Part of a small language model's weights: untied embeddings.
Each number is 128 + 24 x the weight over its row's rms, rounded and kept within 0 to 255. Layers, rows and columns count from 0. Numbers have three digits each. The size before them is the row's rms in percent of the matrix's.

# layer 4 MLP up, 640x160, rms 0.179, rows 574-639, columns 0-39
102:128129166177154145137126114113149146124167164087107140118139133118161154137111099124086108172147145161156123146119108112
108:126115149129134152104153128147145105144105168152136087091128147146104137111120151123134123136113157120134107140136141122
099:118111152126164156111148146098140115139106115112132135124095132144129102106094124110101174122153138123106092168157110127
087:152155163161101160063130128106190169141146127112113087150113121135101136133130131145146170108141116158159087134148129173
108:150157106182149126107142098124112123160129101114120168128114148143093173082137148175145118087132078128140133116143155080
088:067096129103120122108097142156122128178085139138134148114125112148091149124122170103093145119123114066140124130133096121
101:106132121140092093122106149123108140152120161113134145167129121135153176158125153091103145089124144116116116159142155129
105:118129110127167107123069130119174158173168134151141116157145149148104134136127130107172129137117145162108144086088121151
115:103132128103102100157108111162103121131118143157108112123140099107154148092125129114160109117141129102126124128094157137
095:086135140118123115151099090183145136149187148089114143136100131168146112128092149153115115114082143129108116140138117113
105:145110096145125077085194113101112137117120141106143114152128109146081111157106122138094086105118156133154097120135105096
086:124155133125129114153143142123123107111107105122167136109135101157109126082134120103112106134077138114107084110157183096
090:153090150089122155160112117146159139148113134138148116155130152134133132095136075107110139140132162117149161126123123136
095:105129126139140161102127157134093128161135163121140140107097128113118118113146152123113111103096189127130126119098144129
104:069121116161163123166101127174116122085149133143137098119085175084108122117118100119138158129100168093128162137153144107
094:093150130116151081130157144169113125122160083117119144092132124165098134100101120120142130099111145089115141118122066147
108:158125148107155113116128139149144125158117121122139099108101142094094151141116095143117142122123187135098105147084127151
109:131132085150164111165098146132107098116139163123141098113152149168138166109124148088112142135116137160171125146109150135
108:148080116154122128108109111109166155137117114122127147152137082167133175154172165127105099125124143137132083179147150166
105:137114066074110136126113140153148134102122109120122149158088133179129136134145167149060145161084169158155121140108156112
099:133127114129142120186101092120116158136135143113144127156147115143117118157130163115127114154130106094106150117152099117
100:141134110138128153118100109116129105122147155154139166122120120097103140108087165129141130130142168145142141125114150140
089:138146141147144138127093160147135146093094120112191158144154116148143182162106089098104127143171133112126114144106099099
086:146102188129162124107152113150138125152150097144150120109170099164152149118131088116105163117131156134164163132101144194
092:135160119143151111153133110135143122171145145152131151091161110091099135131139130159120132097116116116168106134153115134
109:128182117146115120147118117101139103118098167131112164117079142161106119119082112098111123121106116132104149110099110104
087:105182134164122086077140113141160158088115147141105110131121127127147124114125131098103168137125150121100188101153164127
098:117165121069136118063098140127120153142098113141161137167112123135105130149129156127189156133141134128114085131114158161
106:100101141114153117122131122130122162136134117151098132080131070096136165147112133112130103094153129120131127127161123095
107:137174118164136126145135126116125141167169113157186132132125098146147127123079099133182139125118074087125171126116103178
099:104080148123161134115132123096160169114137116104143133142131096085117135162137115172102149121124146173139151176145115146
102:140159131160126088121146129139143145103131163133136130130161075139103142157124116130144130129140128097120101089130131126
107:104071127126142158104151113086119159122154150064121126124138144068108133080129132116127116118160130122164109140142132112
102:110155094076154088151138136111120084118146123129137121109119130148176189131119115103143130077098149162147155145149116152
093:132130091164116093092111162110134135154111167100110092104143101134103151126115122140144106123166142094141080153126135176
095:140120095143116122116095142167131131113081146148106124098112160139098151142116107136136110130106121092098150152177160131
096:163102135121170200218103123103139159150119097125149121111068142112129109132116120138109151131153155146150133144143106154
095:143121129120120154095127120126119091207122126125118139137132109122141142167144121128098143162148145135145132161178080099
104:182145076119173135147105114135130150124144141113172151128125135125098144166160127137110132125112125133131142091101100108
109:129073118168101140143131118127155188170144103152101120092148116109120120136147102137089086096133146142147104111154140111
104:147123128098078088139141151111150153156148171140104139093138126101168163124148127134135115110147136132142127103095121118
102:105121147109102103108141123155099145171152119167157108130103115101102175139095118126115105112153118118122169157143139132
097:172124123146108118160098127136113103167149136124160141149107127070097116119127115104189113123110143130133130111090170139
107:043130134120147121096140147133136143146085141098127116112204135179121168119115123150117099138129110080126125104171124071
100:179134168121155138104133154142141130146122114097130150137122099107135116107139174109121154145117137068107136120134142164
096:102122129167140151157109073136113119138123143159155137146181105154120113148143116110134113155148130138137124117139136081
097:126135107155131094153117115166154168129135109121136128093117114104152139108158125107121152087127130098100142127121081116
102:163181167167134120107112108161123137141100131121122144129109127135122137114125098136095129131101135106120153085132124133
104:133171139141155120098122142120116123151130133108163138144152108119112118101144157135156099099133085126114148106092117143
088:106127127105108140093112112127144131074129107114122121148152128138130099127103132164137111111127134178109122129164160132
097:137126099142131182128144082126124139137123089135170126138114079141112140140128078164129122130092125151139113110170162133
095:130105134088117133133129067210106095076144117135131117154125152123140129149110142155098100117132140139134110154172153147
100:172089154095123121130119126124086126133099160154146111126103112140142149150136122105108104123151122087120156100154125113
105:126141145132135157111115138153140171175129174145127133134052144124139129118097126140145079122163138159132135111123113170
104:167137101122133136137180103129129121084096131128120125114146167165108108123096117134100144125117141130103113110077127171
094:138204136163191146127151138113105131133138115110119143146127145149080105146103141115126097132119144147141090102129128122
104:091159141142151087133131138135142121122165133112122119080114141081093130170116105144105113160111102115142125104187145138
101:142113150082127178129163105126170161115133161132090152126116162129131118135104113140184116136142114119114130154139150138
107:156160136075130111154148137161157144107136106125153121116123115123164127160119096128107078176077139107130114151118138096
094:121133155163115139137111161126104121120143108121155123165155151111161151124096119138150141166145101154116149124120078131
103:136115113093132146146085155126147125138130117169166107140115160161115136163141130131140102125084108153129107132176101084
104:120127111119141102103119123100115145162129096116113085157122111155121170090119128114134143129118081096116171111112112124
103:169145130144103082138092120079114156138199152116149123135149143146108177117098170130183126089138109089087138078082099100
095:127112147110152111143134087132144174185136116106163161081143146177144133104120131118103084160140127149125104153173123120
096:112154113119122108117105090129118105129121142143101122143128127181123131100191143140095130126123172125144124115123128104
117:091102149100133126146112108166147092190138159141128138146127121108126149167103119090140119128093155118112113125110141193
# layer 4 MLP down (transposed), 640x160, rms 0.131, rows 574-639, columns 0-39
102:155137135111083138149119149129159126090096137116090154107116145152098110130151112139098124129114109133125150156185137148
105:146132138072138087161155128147129143138118167111134144132125123148139132110095136161123135135082129132151150148068111132
102:120152118171115095119117125153150150079185160129113107139119147123138149146124140156114140144112126153137106134126147107
085:146102148099170140147133125135061111140143131139171122136093097129166127170152113120140119145135100140127065091106111148
110:145084165148149133126091129145146143119123121149138093091148106127112105144094139093124160159133115180125114130154140129
091:166127104104142152123118116132118130109159101118107133098107124146117115162130129094138093135137111171116111127099093170
105:139126119126112155130137100128119132141088142123143104168136116114111165138150101124112150128127115163132109089106102146
096:111111123105106159101148100101137134161124125186145127151124124107116135067136116127101136179098122137109063098131146112
121:116084135062129102149140120125156133172119154136109127118125051136179183121148149140118114123143107113123136118117089116
099:109108169154099165140163114152125098136192118136125132141082117071154147145143157134151114126139132133115140063107179149
104:104152119136109127168100103136066137118097082132129183131158119110092161162113147097118164164137109115115100169123164140
089:127122121080067156118106115133153104128134137131115117127121152070134145140148196100143129130108105125146119131131181138
098:112137130098081111130144133126112130112137157167111061123126174121093177117164147142116154136105108131121168112134145137
100:140105127095102152133137121155096093073118153112110147117162121116095116152135135124138088120123112093148123149098081135
105:105166133188106133119129185121157183113176121112091146148121126107120124099151102112085163128141126168125160121150082122
092:129137146165132153154117111164150090126099136112143103162130132109073142143126122127150128129154135165173117144132115107
102:130085123144133137139164121135146124155084153119157118124108120138145090135078086134138142122163119078160114200086122149
066:119116117125144144167128131130133118154163121171145172131129125139141101119150151130137124129152111174199118113093114144
104:143107120106165141099074181114131134126136151167114119090143079111140136117127168164079119123132145079120154117129121139
099:141139141120104135125103115130139134133118095131114123131165110123124123135128114101127150120160153188064134126129130091
104:112134092157143158114169129107126110140124109127116099132089144110155133131200173155082106134133131150124153107126132088
101:118112160174146070145144138121116133112135160125169125171136110175111125137155133066134125076119096154106111146111114125
096:126131145125129188089102173152157102142111147186108107139129094114103135099123147130108156202095107114123131151138156132
094:167145114133167128133141131102115142082093121104144147130143148112143146192095104125148127154133080155113059105131125134
096:126188135178125128128066127147090118139137140131106126136113165112130104109181116139184085112137102128113100123171148115
107:150094103068103130075187094129128138145108112123109111117117096133098174134104109158129126182149133145100160131176129163
088:125106126084101157129146150159159129192101111165149109123117144146135118153184101088137119109115104138108073152111157074
091:122130176137136101152101133119118130130141116109106068139140140120100126093126144135133096093136112103142128142117141112
092:147116113118111100073107142113129111123130118115116129135107090098117128101125118079118100123131157162134113145114118122
107:122123134135126119178121139172123116119110084118142160155159146130102114093144110129139130120105132098175140148171128112
102:113141141094128129091138122178159139157147145137133102125153120109142121103151098088123105111138120127113156088120122082
107:146147148131120149122205112134110123105147127107114105123135138136082083094146119179131127126141141161132132128125068120
103:122151122089133126117114181152127096135085121110122106149160130110119107141139134080113169123136101106116133126144138141
111:091127103134101142099160107142069138128095116145114168120140111125110096102171115132138165133137132149111115108081107154
104:079150194129120112135153133135147136142141172128122145124135153162165144112170180141115116085183138099116112080090124121
093:136131153109093100110136135125137117140160125112151092127121156147120141139146141116104140169132127137091114113106171083
093:135099112081095119139117108140143139132101114090126119125094150127108144125054098142171151135086103137118127100135127124
101:168115132113092100084124097135114141112083164096109075141124132139115106161079139130118106149138120128172134111114159138
101:157117125136141122132110112105146099115131090082153107125120136132091101135115094128099133129160125153124160136112148135
099:160107162083102108074120104128134132163114120114148113153149113114130174106090135137128068116128135137147143152123096128
106:094140121091142136139129175128141096113115130149114143130124153126119132136130163079118178161150167111123110104092132131
112:132124080110142114075078176111105105135113128125110095103141090159152105117129124116152126166121112134096134137169107119
087:085128128108159147119154124119147143092133112123118082157107167122146156142126147146083148120145113104111165148132130128
100:084158148131100153143153167135117115146107101141143081144147162102147172173129194098132104118140128117107132084105147098
098:102156101134127074122110130141104160170121137171141103120124137141130153112187066115139129093161113154138169149145123142
105:095141068128111140124118108137120118119141135121129145111097124123145126130067136137129114109158092182098122169086113152
104:103140128079142112137093124128135097132115093114153109171153163122141109097135120146147123113119111165123127113130150114
102:123125116129088176119084110149089109140131075119129092105078081127139127151089142139147119120114175116127110117120128137
105:125111152171128113122115134165134088155150144116139146154136123070139151131136099142160124134115106121111152112083130155
090:081141152131124136130119115112101122119135149145117111134107094112139093175154143125157133085111129121176101128130086101
096:133106135114128120151108154185147121136125106155066163151159119107147144120128107110107143113170120105148152122119091091
097:083132056122109130120122171159119154145151120134148134103120146122139129119127114125131164139089141184103128088089132150
110:183163173147091116145105065153154125140151096135144093119117100135140134139105132125109147121113147134099154068116107105
112:123108123131119089146156181112109123120080081122120127118130109159164126141117162134154104138109134117153146167093111129
104:127127114153127093102112086095131135106144112112133116133110118171139138092135165137137144119166156143133128147094154138
088:081117163155165173107153099142179105122093127138112100112147137126122125130134117149130127141110142099148150104150116121
106:114156102129124165099139114149115141126158148137126130092155099135084123141124101109154106132148123145105122098092089138
109:090134113109111146118130137161122133102109121160107144099099135186152146130116108159144139146125134153118112133135097103
108:165105162136138140143110133149128120176170117178102168108128115108149093134145130112142126142111126126097142117130093126
108:140135123152107099125119097145104137107184158110143152176142153107136135114086120141109093111077094156086160107137133106
107:115172140098119102148100091131118152130182144169136167085124127133144117148122101145132149094120113128154097136119145146
098:141130088183108165136147139102092133137149147125162147067123128085130135117131158127146092122106153201124098127109143149
111:137162110129125084145149136165117153103131093141119116116108090161107185145133157109131165171104149118106110119124156092
100:135158142113122102134141115125108174130122087116153132129133077133099108090157135147136089150156142174107146117148126165
104:114138139110113151100115097122078125140115116144081118143135209095126130169151115091122078161147112120102155132161112119
102:146094144135114117086081087134150120123088131141142119139108058132084149084141165129120124148122112131121138158156109135